Weights of a small GPT-style language model, trained from scratch on English Wikipedia.
Training: 98M tokens, 6001 steps.
Each number is 128 + 32 x the weight over the matrix's rms, rounded and kept within 0 to 255. Layers, rows and columns count from 0. Numbers have three digits each.

# up: layer 13 MLP up, 384x96, rms 0.106, rows 71-139, columns 0-95
# down: layer 13 MLP down (transposed), 384x96, rms 0.0937, rows 71-139, columns 0-95
up71:124135102113136137182124166102041062102117106137105146155153141130136111070081076129136164080198108127133115148102105192137100082172106124115096134101158166144154159102135108111187128156098153208119132125155199102173105207136172074126071120154197121081146129127072105160134141109106124128
down71:103142128109182101153145107183157145126152064128109149112078161126149127135141084102063164091077216159124112116114174112101173094132142163174103175154088123165121057087154137166114116142152140131162047113078059077101097126109118159140140111124150173109123134150135165096128118157133172130
up72:109115101116167107147101076124123127113205115092122104125037111145121065072143174185168084105186143102144170126181130156101121056164149184145137161118107112065101143152144126105151152137156125105158124092142201123125133131110061145143119116112160115101136109125108142138145153112167146128
down72:150136156182157134141164164095130142147101144178183061162190203110148107151081148141104131121146127151098106151160185185129148151164104124092086154076119076113134106150087119143159152143135199139121116151150114112084105139096114157211120125163049115095092119167123142114127161128156131159
up73:154169155133142100136161114080110147110148130086135159131121110143106081072142109092121145099084171147158145130215101122111122139136169146062133158155082178096135113169100105127089135150094150140112108098146159105116113162122124167138088144151124115091113048117173085120123107133101140113
down73:103144123103184100135129140157143128092141133126127133152069185100150102093166141111144131132166183221104121208129110102136126180102167139100087105128076147115145112115140123139091163100117078139121141123120098131104125111104180070116093096133140130097179166168104103170112114170151138129
up74:148166195137093101156185106138095145129179123091068098153039083154151096150116101153145115138117162101166160137131107164129098137153082130123095204185128092135141132123072166135108139088140093157109081127161119092058106178169162159107150118127186116121124173159145170136171147106164122147
down74:068155141130128139139120066091151136157133066139143174048175093169083131076127111136123100146107121080140139104094106150123127138108172144158143138059107191097155102169118130160122101141113171188102166092140115175147104109114063087132114115063151143156108125116134054065096153138113125127
up75:092103137127096157132117106116146100116140102120117132142095066189144102050107139118156160102136193135159143042134111119119152105174201149113095115216149134146063125135109193113108147152098090134138204119138084099112127147155094096071138109108135144136129123081120097154096070119128137116
down75:127140104189130122127173103157057097148111081143118155117132156111124117124152111139095151183071110121109070149137200087128119150125122197177163138139150124125180134168119114099127153117181159157144084140104108154119118165093151114162173178076137164151134166085146109167161114114132099069
up76:160092155079106119110184137094133115122117135125073167114127130101096117044129140149132163109189125106124186191113117144081150127119160109137136148166169126147105164143093123082091133147110047119193122057118088151056138139169143073024130179145126104139130152110109117157126128112144144102
down76:035112123132160081128075070083059126084119120102150114138102035129146082115152149120154161133142111091114143169073131095117086193122115225101177130169174158096151128122111137077126134100118111162116055039079160108130121132145146069087153152172145102114175121113122096142120142098146167190
up77:086096112085164129102199128124125114088120118187104136102107107108149146117138072125119110144143113135090089080149081174091128081169150174098157127141064123168118176127094122126109150066155170209141138095212133091126107120134167145113164147136164198089135170134113134114142115132114077169
down77:157120132210107163134117200135132149108162112161149152116110204152120069169149076152106171119189117094168131136144145140124139152086130160146161086130128153132120191189090127084093136122112082065135169167145173141117096092183143120131127116145068130119072127102140144076139137150113147176
up78:152111136129141089087141180084111077145173106161076101126119083104133149156146114107243152116142106110146127129134104147169126164136141096143113213114092075109120143124150166095106128132122063219165125141121067147085137088097166098139116127073103119094114086161076133155096118116146146154
down78:136096104078157107080145116166083148172107139094117145187166066071117180175085132100140189098173142126150081131148109094155134135156097132095118102109127161123178145098081077144206100131127139094181105131174138091111171103167099117120133117156126075108157129121177110105158112074116188206
up79:173105088089163149130119154075146092076143130079107106110111117176099134143120123097119100153190088110225095100150103141198154119076146088112096107182159142116130165188091206051153163150113171144130168116148135104129079201130141109099149119139133121110107158123140143167126118178152046138
down79:134158130134133161173076111144124196107142153137147149148235145130145132053175106142186152132082189132096147205168166115141098107077130167133165156119100092105142190136108103165109135135084196142099111148124074165169097096079089130174186146111200128140160073105168138113094133138154110147
up80:139123177163166094166081162083112149083132093135142153101066078102101135065070147098180043097134125077130113140110114085145146134137113159114134168129092094155082070095157133109153102129089161178182126161105125110175199161099093093054112178103158080133111103143137108189179128128070140101
down80:156084116142116115067118182097095123153140147146157109169134119144140101182089113151130117112150149158167149177094145139151139175138115105151098081106113135190163141091156074122060057098160130138104084186121118142130173117087142108200052092132163155178157158088078064161100180073151108177
up81:213137170142146063131125113108093172103142130075082128127111103148140120091183128097134159093176090147102099112172104065122126193142155084186108133114107118119120145138159130121121144138118117142148134093135148152091106094103160138115111123062159156094167109085178112128082146090115196099
down81:132127123214110140150156159128122152111129159140175069150145105148123101116051065147116130165117117152091080197122136121135158149192127110121094106099081105096122119168094119117142147131138140104138107158098169129131037172159102119178139157110148062073141187128124091132154118133079133116
up82:124095159151156109138073101128103087089116074088139137150146121117107143027184112091103142126075131124120178112097127150108178130105122124150116147183148097131130124151138101097134142108112080149167116136217172179152149130177158142117035126145137127109145080098075115097159096154135100115
down82:129147123148149135144131108144099117155145153145122149178177121113123141130128148105154189159148091146134117012074124187122144126142173113134107161052140154104179141121128107118099140129090185157155162049129072172085151108103140164119153111112145104199115101078119120117138129118138103148
up83:109154154136182108111125132129155095153113144170115108079169149146158159106126081122162072122101079141144158099131123087135151125148144155095089172111154119145153112116104153119124151100110116155130132120120108146105082098161120173132127103103141123167141134094108136145092143106103089116
down83:152105152144159132148134164098145142121128120126127170141118140134116113149109157142110105140150165098135140130118162159138132127137125144119104124136091129115078144150112121088175149122109155160169149114106174108145128143119096084158131130102143117162092091195145152135198163149136166145
up84:180133169099102142057094094025116157125132139195143114087147106102158127137100122109125109138078167106136123125139067144128119103149096147151114186137127169153073119123118147092137159109122189141164103122167181164132170160053059193105108170091115154142111070176186162108088191110139139212
down84:173208103169142107159170103176138122084141095081221111102096167122107097129191168171122129111236132108158126095155101173162144151160116116154129145103192073151170156131125094065141149164140085117145125137098105046188125120139129165126140049147119134150171142086129174137162125189121138130
up85:119092126154098172074165137093125033124145123090100145110121119120184083166111129119166114140100142099152138169162125137150140154098157131107105147125151084099131113162141160154147125078116157185183123114115107096118086112127150139138101136142180172097123197083078098139133112110126116196
down85:173165096164199144150137141080196128113142142160128181135168123128192107130113123179125115135133143134130086195141152141167126162124079172152160077107140107169114098120101116201136124153182138099073098191184084155116151190183110152134182146158114121107122127111149137136109129148143122086
up86:158151108162110141130102189122142181105089113193149144104113087177151116100131138126160097109118148129173141090142106107089122131143121090158085153096139062170126163191133109139156104130046110125112118114141183165104130129125141165086134179050088103108161121092097122096148137140109149125
down86:091096166139149078124098180085097139148087130116172102163111187143116131139115092175147101089128156151102125121127162146128101171114094148096131108108100123148096175126111112134104081133105152124144117119082118099117084138122094146133100147125088099153113149119037132129194106196116158115
up87:167112138138118125111136180075128135041077063139069150114130137107168147111143114157163093081135106122164131146135153164142092104193112148082120169146151083162110105198138201152116143111036063133136174157190166191139143125115132193127122111115133123086084099121112173074161124093126135139
down87:103079163123064161132075096091135173101105128077010137102092102123131107119098083131128052115186135082106179168135076136125102208125081175096144134132094124165112134070180142154121068202115087154117139147090125154143104115091121114139143162107134147124152162140197102090113092074127129117
up88:138084166125137089138068155104098082139147130148163114147122094133101092114203152097156097136150164119157119124136121142129094099115140099109040182134116165131149143081142053101139142115142119099143177142098077182159119144159107153138159125080150125069136105141149168165116150111123190177
down88:131118107157141163124189101101103180206147155138107102117154130110104067107138098128102080209133194130202125159099175052137152169088142136125123140127129167107109119143119172095105158134199144070173134140118103167130107077135151134116159145067094118125158110128183106127146127113134116120
up89:094157123162126101109136102134132133079134157193124087082121097130197140115120177134148082164109111132121123059161095121112130130154098141119105163175100140079087179158143181121072110094119114144125130098164099093111120150118138162086118114143145118070131133145075107161073123133132043123
down89:103116156194132143102111156084145169083098109065117145101126112122061178094093104170078109106066152135125129150113158096063114105142126099154090114091130168119138127141116122144143081114150108135174176160145114142117113139132157134095077166144145142078164136112188114129156174173162105133
up90:084097120158181154163161136130129107142169076144104158118131095206100124135090105157174089157106096112206166200088095158090105132140116171105097126154126079133131183135148103104175172146064085163140145173135097118124126130161169123141106153077215112070110163127145123068190199166073118156
down90:125124117147133138069178088054172139072068127142131130162093125089078151158084143142110137178101200104169098049152160136093119168146129073114115100169095162085080084161190134108188081115168116127125099115127153097076104105149128109118124116105095130103173152153057143206137085081120140097
up91:092122144096151172092129129098134138150118125123093159128126127176130135102107018074148193085128092077152130114106134111082158064193143141142131123143160087182115117151141136112103133126071096136191141093131180170175134168106134122033111123099185123127142114135178117122184118157176086073
down91:130120164046102097178117130197163121116135158180167110136120111127145062077054153159115144114122109139151086146109117105138144140106102175122143145102140037132144113109120088109062188140092100154143164113128121143127020060114140119097154190173114098188098169101099073139048104167162117145
up92:097137154142125120101171096134034109112148123175106113116132112127198131111136114161184103109164125154158102111125077098158150116108175110155151104103078104158120177146196094108110142117127083094125111133117083161153130119099089135137132136134095117134135086102112121181108121132133154117
down92:186133120106152146150111093130108145105166197137136126135086109096153125140156169115099084145134111109131163168154069100154171097124132114052111155156179131158121102136153173073163125078138128137099142159141171133127125126092114167147105113107144108175103147129144149119113126154118087179
up93:120131126122095111107166092145146095148101154132138117107133139135154131065119129197143088098196153138172153120154153164079156092098110110152117118163159136158177167098134106088125143144111163139094099099197129080158181101151098141120096163146136115104136128107140139126146127121090123185
down93:137145076142143099109118138116092166158111165131142117188190144104145164111112173104116085161177121149136142090127153125090151124113078126125131128144090182141121144084120103155145116111131107153138087162133103148159214114152115112165115132187057118102188118157135139113144143127121102055
up94:106075126122159146134161165129094104088163137071125084114112112200116055106117132122117107130152144059100110087209084140128177172191192113136072112097154157147136118108123079060127153151141142159142105024101122150137156093152138135092164118117105157130116091123105161143115142126136101174
down94:091125089124118123146097162114137095123074125159136124172162087114151152170166129071085132139121153170107143084106118192118088154143163076131124119103135234172148168159179154094154087133120151107113124144168120198109097111146125201098111087150137082133198146153123098098164069094171138111
up95:148119151158146109186130185102118074103117147136117117076116141190155072140132133105150117148148126139094149129156132160057208155225179193125108128112072082074158178170095085123103165128083088134134113150169145166163164123094153176109073194064137146072087090147186111176135111123151116058
down95:109138126180177091199147144164125055123122127121099140125107124151127111102167174060086145165179116102154106058086187085147125109122083108159078161157097175186069090111174109116085145195101082178168101142152101129155147087073139129117076213167173125163142169094197073126220067148151170162
up96:140103150122158132137111107129057162166135187128101092144114174220149111116090122097119137161187097124157097083136073127084140073106171072145050140174130149120093151188157106099119145115144163150145167141103170098136111131172110163111124127074164162123088054130144146115110152137164121161
down96:170175115184161129115156201128132101135123121192108137217111114079085159107124133174164102145155135118143128193180073151136161134160134123095144129093120142069099107108168113149178118116134142092151107127125123165156135111134103185197169112107135122197121108134109127086145100164165161111
up97:138138135157100086101119198138155123084136119091085127132065107098079107096118108171174148163116088134121169148146120098137120165136166113160159123155150141160098115153061153120081216111133158146136148122132128133106104123061091146053134121116188143090118143101093161162147173087165118157
down97:153117153125160145129198137150120102080140074119088103139080160119165163188112155131103108144101107175146080151181135109146160149083104157157062139117116123111085143099145113176157158159165143145104115072128066133082155119116127137172122184151129159092091102172097123171118173156136202099
up98:159081166178080094113125104090152117126094114162110208087144099163154113110150075184132114050203101100102194179092130137098131144172149159152137192173135117131209114170128102129118137101117152099161116149118139128130138122104114143134120195139111120129138082062080095094082154075125205120
down98:186162154159138055159140155193127135161101141111151146124110134163111164135149152100125127099135141138161147185142117164161132187157044120144197139113133197106156127102089142161105137077110090097074101119122116091151087182114106118171148193153178111187207087054087120117146147146127112129
up99:143128131102183062168109154130117133054175104131135106069086072166097097114122124098196141128139114111148150144083072168140103137175108179130167122108137077137143142131126162077099141080090131191171118108128068089134137192118076132087118115133091159138155106111120072111099129177130106089
down99:083153075134186139144133149223155182119114133116176109086103103130086093094136101133108078128087169113128119118113144169147089159123093092128169091044188144133116115098148152032160129116139148185135120052138130094139084138155126167097140136094129179224130152166157083120102134213162117135
up100:167130166131121166086125053059110118101141115119036140101170122109152124136133118147104142150104070064155134106146101130085093147100156084129113175169116127133152152195141117155056167131079145142145168135159135119085125139114150131137088110127118145128109081066116074130079088077100135115
down100:098074113120175080093141126105169101168091125129151120099107135154121084085109165138094120111108116156143070212158114128139099143150060124133080091143095110131116099083169147137145111070203103124161107131080097080120112124095062144158104137126070073089139126108120136101151133111086141169
up101:102102138160137129117127116105048098082126146199092125094134071148139149121155145091105111079176094150152151095195139147111107070137154125145122167129117128185125146157183094101080084133139115154131146132145133111160102222132098173162044140123130161114140132120111116120132101133159102134
down101:125108130140180076086141140122182087151138137149157145198081122162133100141109142105150130171084163072166114153106131142111119071144138070083166106124129130107114139177154078058199147112125090102096127081119122117158140115165118070073160087150109126117106149139159141082148121174113123159
up102:148095120127112053102185151091144113176206089156143122095132050136116125104146130137109150123154147128164181068140134097112079165139117177196138139139131116129122131140103084144139139090132193097129113119125131191107153129176096118101058163169132177153091137129110127149114145095104099146
down102:085118094127118170160148103219121136126142137127106115147105123145148134135149162153106112143120153124085125156125093125166163113147090122133167121132103136120118120116107191175139125160111158138114107191111163104112137162091182118044161136091148124255124133115156103121120145129178108145
up103:101161117171088138130141120092162056163162117165129084187146134160153143139136091149121150094144138094119105183146157133097124117110133172136122156132125155194220177146144175099113135166126102152149162154118083164094156144130109114124094190150203135137068130129131120114085142104143083116
down103:138129117195142120193159124151109143155117067134121115105151167137089180107160161109128149119098178134106109133176086105110139108119116120108091140157148152144121126148102081184120135213162109160152144097123098119118156105146153129152121189064146137199134117055103146063098090065081128116
up104:139097099131131130162113173138096129133153104091029116144084094153147111049128090120159149161129147127177112102109142167180100124139137165096080154060089100112143112173166134078107174146159139191140186128144175139116175152162123090048114134086081157122083133111183168162104125147193161183
down104:064137138129170172101129118096097094084086113169121107148072140134193161110211141056082166067111092127127093121122154149081108152079120077062159068097116120129152171145065145140101051139117139156113118167106060110113171089150080145095120181103132091122152109111171143157127081138114145167
up105:105171143187159125070121116118136174115143075167142176134123117161155090194084097127126127123092106083140111153119145177109112065136096198130060138118132163172117089139142109120123146109056153169156103093147126140108129174080115197137121134163146131071118097108137159150149139153089097179
down105:135096139138153128114113148159174149174128102133127112124065094032105094114163138130105078136073117100102131114172131061094099123147169139176133164104178152114126113141117118080184122095149165152175130086136127064117134055156185145103138132089158082050120135106086159113146093065154136160
up106:091074169173160133065163107123140112006184171144117117084091117193124118108089128156109099133135146071100157075159117170142102126104182133094092116176130178127116165114159173105104086136064118142121083087173057130116150134110080183132102171162159156096117168099096103169134120065042107206
down106:126161115120197107138141157056118188110148149121098101114102140070096169140118142132134163125072140073101170167097137136125123074104143175118122090176118145117148068081129143171124058117142179218134122141158056183167168042159112097148137141160097175117115141158138116154092142193079128175
up107:126151154152099111163127144076099127082119071131135095161083098153140092149134129147153102096095122100153113178183130134157109172196089182102144157118112096108187152098147101103103172151166141147146150134104151096089112194066172169032096126200134172114139134120082138081180148178115130196
down107:097179120109134118108106160141102147171086100138123146180123183094116104110163063183098092131083073087165197199161115134078151168130118130115131091145098135078138163180125066123082144113155105125145175118095108123147134110139153078089108162201114082043157120178106136132134113118110167166
up108:126140115070109166147107128062119134126150145145137182085175164133107134138158105120114141094148140106127098124112148171180090068132140144125085129106101178169127113189139140061195122125140108127133142118181131145115175154124117173120098192130113138100146147110079139093081103169117096146
down108:122109115135124075095191140158138095107082120168092171166117063120129121092118109156123140140166107072143130124206135153097160100114082164165162160127153135092097113179102123083137137136138169176184070092133105091171099089142152142137063105145145130124116144143157150134116121098096133164
up109:141149153145106117087178064113105133138180147179142149174129103092133125146151119169185093108151128124151136141116122101093081157147114119136097111182152080115138184166079139160137208107131114137162124098112137157089118099151149137107139140075126171073125078168116137167120131154149150149
down109:139137138092130077101092101130123146149188092137115193151040189094121074140161082169171135182146141106078103108115126134109086118103143131151116147184094114124116141177155116121121133084184090070142096112086147118140110105149125112070148130100114115100099128130104188156090113095146123133
up110:090101114144166064130094141122093105111122114125124115157111144182145156108113138174147100103187113155176150094135051141105120108137090064096143113114152127107088114134120180138119111101066181139125158131209120107089165148115109187075048148125113146070116110172100104107131165088156140084
down110:109158055098174090139137121106083123116119137128128100151085105118172161071070166164181127096133094113090123097097165130118109110112176066106166142119103116127152129100155122138115177080154144112139127169210144145195160176130172124090074139127190124142099112153141160057109090221136148103
up111:107148115175125167138165123074102129064136121124083054104134107125137131159138119142161045069127079085163171143138094103116171083149124066132137117132108096129093089138158143170103087049115103103165135164137128098125162187125132114079100171126146151123117099146098119140216145146096117090
down111:110115105102105080185182197138084128089108089135144125196185074154119159073083140128099118148164167132128113141107180132134119129147160093123144127064103098110090138160086114113166090119117106112130105196092114094122189175136155158103132155201157164116128126172117195157091124178174105111
up112:090069164105105095101223120073132084092175154121159181133051121160122111064128137083098107129188095133149152148134128181134130141155176134128113123148084181151129172098147118123117137143113155148098160175106127140112097094213071134140057121136137089122101116119118136109121083149066119182
down112:157153129200054166065143156071084130129089076141118137102140161170095150124176071138144073176127124107062099153163139097111089139111108120094085099130114134144124100118079103121140093153136189131180065119079171090139163163125094129119187149124160127127117094160101158125168171087174149153
up113:163159172095179104154215106111061065163133146165059082144125093181151126171155079121134158137192174130125099097130079117127102156127200126165077095109154078161099148104082069117137232077122134179123139141164151137150072088140123137081133136079130107113135076070079092123094161096131106141
down113:091121129057148152101131070054129126121086111120137174103107105108136105119137112137135148144096121102142193126107148175119114115175152147148133164098086135071109178046101104119154144166175107109096151083141040133179161109032146102053071161133172092134180112134103070137141088136141096095
up114:085144159171168090116087150123115109144144117066134187161114120149136129047166052131152150093147127123113119092169108093147100095186125136169075143135107060169138108111088138118130131141093139143148076111137140160099148089142050159146121115068072118142124100107187072117136112161125095125
down114:145153134073124178171162133132121139137144103183131132111116123129129103195113208144142096100177141127068128182148181118170083133068124125131110098111159144130098183130165187155128096147112097105125111118107169115150131159087148141162112102129129170173141180107090136111134186160084123173
up115:107154147174110173105123116145144114162098078091115132137137128190136131152135113132175122067158171132092136111107113138141134115192134113106142109130112103177161126135163171070146142153101175123116146071173214166045105140136117158113082106153088138119149161163121127123146126138122138123
down115:098132127193139102173131148120142155145126118110175109130122179132116147120132095127115146128093141034132081118112149097136147116121154104144110132158151162062112181153179140157156125104196142083114061162117131180103157116091113177154122148131151108164123140149157149177094152129131116156
up116:134103158119097146101160125053114155094085121141085082073164094116141122119116105180151135075108076141163121106079143110068111157111137116184127164128140063157094115146067131091078218121085160091143151079205195194145133180138066178091123131154148140137115107099149143127088135145156131132
down116:111059136117069172093105100092105150105185102187120135197082148131081184151047194099125137061092142059111128141130130127196151114074107116081135107134149126165134107124103127105126136160133100136107106115108059144143164154092154159164152174105111108115184179077132159122090160114110130152
up117:084085108157198162159165117123143117087098109156090143126158151180133156078179115170132114045179128139157194113125128144153155048129102103161107138147068168144137108166152080084106122154148189137162174127126110107125150147181091147101116228148133128092133147136111109227095140135129086108
down117:170121176062146127179070108213147089123199148091115135130103122128093158140145121141105152141109104145105114167096101081156163088108098152100202101135141136089220124145155113124153135111121147141152118112129135088195094104085102139050131107146133111113146126065087208095094100140060158114
up118:120173124093142184121175205097082156116140153106080104178157111185169079099092052107113115106137076088134113150135141108096119104144151073095188161107092122135173119169133139140105126114130170081199096097148144104114148170095136178112055122093133164088130150079152124119092163134094096130
down118:094084087110076060152178108151141121114102146073084148187102123143134118101162202138187161144149163134114092080188172081074100183128132109141133186114138117114141115139095103143096063148096107122155143101073196069138159107166082122108163087108110086117167141107083162122135124116163132117
up119:147088142087096163155055148142132134112127134097162087117048140185081152136117128158195096079154195095106145116135066098171137112116132096131114133145138106120080156164134150104142121090096127116160127115114134125086122147100130164094135173121093109132109116086134130127146144152147096131
down119:080069129153125150101111100123121157119103178151107129189096139066133117111148206106164158141132151132122133145104143127153159114177120120113115114158154169153077101087147117115052145082152134104141140134081145130158169166125111132111161165114137121182075145132142141153152090091167159104
up120:138054119128119105111110190096135165116094056136129154128068160189101083115124141166180091158112180104197095116092084113096175161161132142137092112151146149127154116163153120136078182157115118142128113094150109135074174112101086141116155151083167135114122092093082181100095154102099175117
down120:101103158106147089156132103164124094130150119101114097159139121149159128179125150115090181097085170164091121149136160069135166154103170115185100132107139121146106135102092080104085108087122133085160101173131102170147135167153081100148177123113180130156194168141126166030137146133111203121
up121:160108110132141156127192162090083052157149155121138114134151075080111161131134113149141151111108114126127177091125053140097137101168091097176123136094097115082127124118079117090120160127127107206115176117144086056147139144078125141098117188159121126100162086158058145173110101109064132159
down121:117103071142105044111136130197098064138145116103135109152105109124198104145081126095178169062184147099163135146115142125128149155149128116123079092052136118110047168098096127154151161128154132142133091118177137129129166074164144112105053055111151114187129171172133126092148162100103176102
up122:114122174127146113193144182104142151146149141099114098161106078189126129146143122156161101086179111141111160044159103155114137133135121150113131090144113156171094148162095185125087148077102086136106076174148100130107090098130083154111103154099092099150150090117106082118131117120144119108
down122:149103156086156171125122127121111115152095179153105138133148156118149167128169062145130139111118171140134091118158152118155128131157126132102152088066082108150136118107070090147113101127145189159127173141083154100132129109132118141092168128161094172218074136131125146119161164133141123113
up123:117126135130204110099145125134151149125121035090088115092148065146126141107155042150131147103125142162124160140114136089154097129125130144150108121113101129196164174138114126115110154126093140156156096115176180147099146111101140177150153118102147133085121100056134151136110137189081128115
down123:162142103122082089124134113114145112159164145135114169101135124098131083086116166093137205117152080161155122139104150129094138116153089100119178081219187085059113122149089148085113099112096085095194110143083150136145127102166122107186115141160132064134124137134126159129119118129077114120
up124:163117167138142136130145068128112165165201094105087191114157097083151115135129110155106149122132124097110107082167124158138105170114100150165099183143070091144141074163135086134102150078112152114144177132185099142140176134138142123145114146193134142116063125127062128120109127156139093134
down124:126110130156173180120082105177141137139089172113138173182193169104111103117139131178151133147155140100161124152155141131144144106129156127045045108103139107066094140124156131134092115159120104142164087110109145136108060120151126149098147112136149153162104137099140129166137135087108121132
up125:076107131115196168142113146135136145123177097102132173118136126152161086127154121167141068117146118100123140137159139151139048148156134158092106107122169143164141141130085156142106152141098102149132155156134069175102136153111134198119104135166169127091130182072102120148141137176124100167
down125:092115127100099079151098129139132108130122098081108139110110115118093157124135181185137141106159114164152161171129165122095157166161115066179108098101110144107131185155155083156144111134136167080074149147134130129118129210089152161115170090120075092125149146122142104118177145100155149112
up126:142124141193153113092200172107063144100113145130081133099122127134138107102101108103096110150179150046177141050132108122136109085140155148160115131133106141147095111161146095104130115158086144112160177106129105142152144086143099147138152155116083091108092116148127109135051140131130143161
down126:138189128154114137146148109133050134089168136182128100118149155136121118129152082110160155134132109166127124119088124096172067113145153161152103115143126100131155057154076150084181118164098170131122099138161123095091091117157128130202110135188148144181105134140109194127119124169089152178
up127:114161164095140111081141114090140141142096137103154124142119114137184136109088127058172095146117158121102167135125142109132126108177126156071134161091158111148098105115122106118103145169101206164148108146137130128150144097106145162129108166120097120096121151102150078109095085136094161132
down127:138129128114126083162135086130133116100119067152180177117136170132074128139171135145121165137081092154139144128117147081111145096121122155201092149141143109106125129183131089106138110135145126158120115124118108123153186128115120077124164113147176117151140098145120161134132136058128102163
up128:039100089133092137116163170089129130102150083125096166058176148136214094097175131143127122038117115141096181083133132142094153101171158128134030100149083111210166117153137152140154135099108111159165120069167111162138185086166150172096154184128139106140095143129089102140145104119150118136
down128:148099143142185092137125066105096116163130165127160193132101154088095120198111149166155146145164163166094111136112123116149147123014117130136139161040121186158149185087121161099181161101197116073176121116131125165107068110121162120116153144134116100122105094176182100125153117070104190097
up129:149110189129055123092126051107088125098154131148121098124111143147153135122128123175114179131162102107133173170131149105099148137179134118170087159098148129134135129195164098112118106089126117133132136109168137227092116119179093173151079115122100101104070127097159133108091101099152162146
down129:078115108166149126103114157109107178091093113121107139127157188110132196137155138098121101132117132151087155101126072149197105143182171162100093112127120154148196129126129155097133135074180134125165133117168081082127135062089132137188165166117126128078149158155108165194103086099107109098
up130:145132162114092115144156208112072111129125107180067107135121176105070151076128096110146104101101103007083122112196115104118184125125144104141094166137125140127102134147096124129121131079167177160175103110116110151146124106120105233134141128160164184108084128181117119151071121134149115123
down130:156093126090184118111131139120135124155128130150091103116163133150156165066217112185140156162187075185124088132146104146180079120110158106135108143101155185150129141130114172178094099141089151116116176176170099106133163144119158118140091151175113134124038106080141118099145127113128179161
up131:195165154092096119132134173102124145102187127126155101148149123206138037131166129131139165127112074100110131115170093106127139138152153140160136144121130083131190146162112183139124126120033112139131116153150130144123149119072141165160127133173143158129089069081134103124154158123110131125
down131:125145076086187138093106127130162127191087174109121204166117149099079113131115113110124124164118122099116090136063178131074134129115145138106127124095116150077096135146130081133154127130150122120105106118120138107172111127101143136132133175138074106127127163121161158124111092089166129139
up132:122186149113078131155079130138120134096146117158099125168121081170170108127149091126184117135168097134138113113156116133163115123156114151150130127121147143165173158105184143087105132083105134126151135155115135124084134153120133136145119147124167130157155113126147140098157115169161128089
down132:148111166143117124181063137159149166120153181106149141127105119084135119147080155108125160098112110122124150139150125146145153119130139102132132076119140137139103100111120164149107138127139149151103132151147088175148105130127116149203099156139084122236114156144152135094139132140153172162
up133:134159147123148139148119094146168149121138179136130131138138063195181122146103071135154110156108131126173111177146141122117146099110188125111058130126152116154145144121093110102113149138098149141107099125127082133132106143122149149078099116149143156116131101116153097086103131095129098112
down133:163109157140114172178127154136140121141161097121116163146132083104137171107160158121157154123133120168088135128138107106107117086173115119153178155091092135113098107108142141143151103123115143177135148147092154120157142086163111099079122123130101127239092126148143140145089148108143179112
up134:125066143128102118163138156115089141080164141176117149086118132120142122135127135193170083132132132130130163120213108151086134095135169123129116191196069131133119173116174161081072190104134122113112168147119177129144169117125142105145147207134144121130133145174048111140114150097078122136
down134:094135125117126124134134234129130179132138139099145136168174193057104100116083101154120122130142152164120124143114138111101173175128107086072172155168152129118095126097149074110138112109209112166117156159135120118170149156175116089138119143146121125081141165102134177103100120126151136091
up135:131131150151144164131134139049116154106122138144144159101127150133170118162080063107140192094160160127114090095138123085176124112107116138119072157185167091164154136171178130149146109139139170147182154143150145182096124119108133141139077156132121108102093084122104064178124089114091105131
down135:144122121151141077097129097089119144138103086105101126158157200092093168104170165151121117132144116107168163166146096129101124164119176162154107127063069142106094128135164076107105219113126119152122139133088093145185118145145094155103152112058113151092100143152125161143169154180098099142
up136:142125085121153134131127124087091150167181096140136096198110170153079068148197131169143136139151147157146136032122062144160105083125131181098135119149052135131148188176101154067149166107075100159130200167117071099134110175169116133088100207081141102090075081114146133205164136125108187159
down136:156097184163156202158142174148145134142117086073088076104177105100153181157159118142134214131204137105141043145112069066161110194136091093102154136099044158155145134045148099126117160152068139110138134079131080128181095125172174129168146115109069113108176087178153098087102148085177113126
up137:167179180109105063112089052068063147114149138200161117165128108137164163153106133113174082139189125102137110116127109126149096176146177157168050089141071181103172095106176147109112121127134117197130168069177131098144114167089102194112139147153145099130150098138113104111148079163100076134
down137:152125096193158176159134164163194101197102104121179121069139132139162123108142080149057112158121184067120155107209153139141112126057095110129128108071124092100136075134131096063106124111154122135174168109090098116084113110089080103133137107107129098084134071138086126125117163096125111194
up138:107157165188150115127163118071097103114158133171161104119091124151142105112144094139118092107162146134146120188168094125137149164145176135110116098163029143132126127193128190126068187115135142136134082073107082110116082115121149169116182190136175206131143092167121133177100108151133130183
down138:130106069139086112136181108106129071102132151135135147155107131120182140175194195108132135105177059146082191138089100121155116124129137114109128078166125175128158110054213150115117106159148105068160117084118124167168108097160181143179127142184152140186189117158126161134120203135117169110
up139:146093149145094107088130125149123111118131066105041102138117122129062106113099059099174154161123161172135139122121113188152190162145133153071134115143092114184137127156106114112150226099107125168131173141133136125121129141123136112068154207170166164162122094081152102105083212143146138173
down139:118131145117130112131062136174061170168135130190158134158061122129086179161155194140089135137172078138107143174135097142145100129071165184158176141053155153095132085151106104115070114110127089108128117198154142118136100141183191157206112125134091117154164127189166146162114125115120135126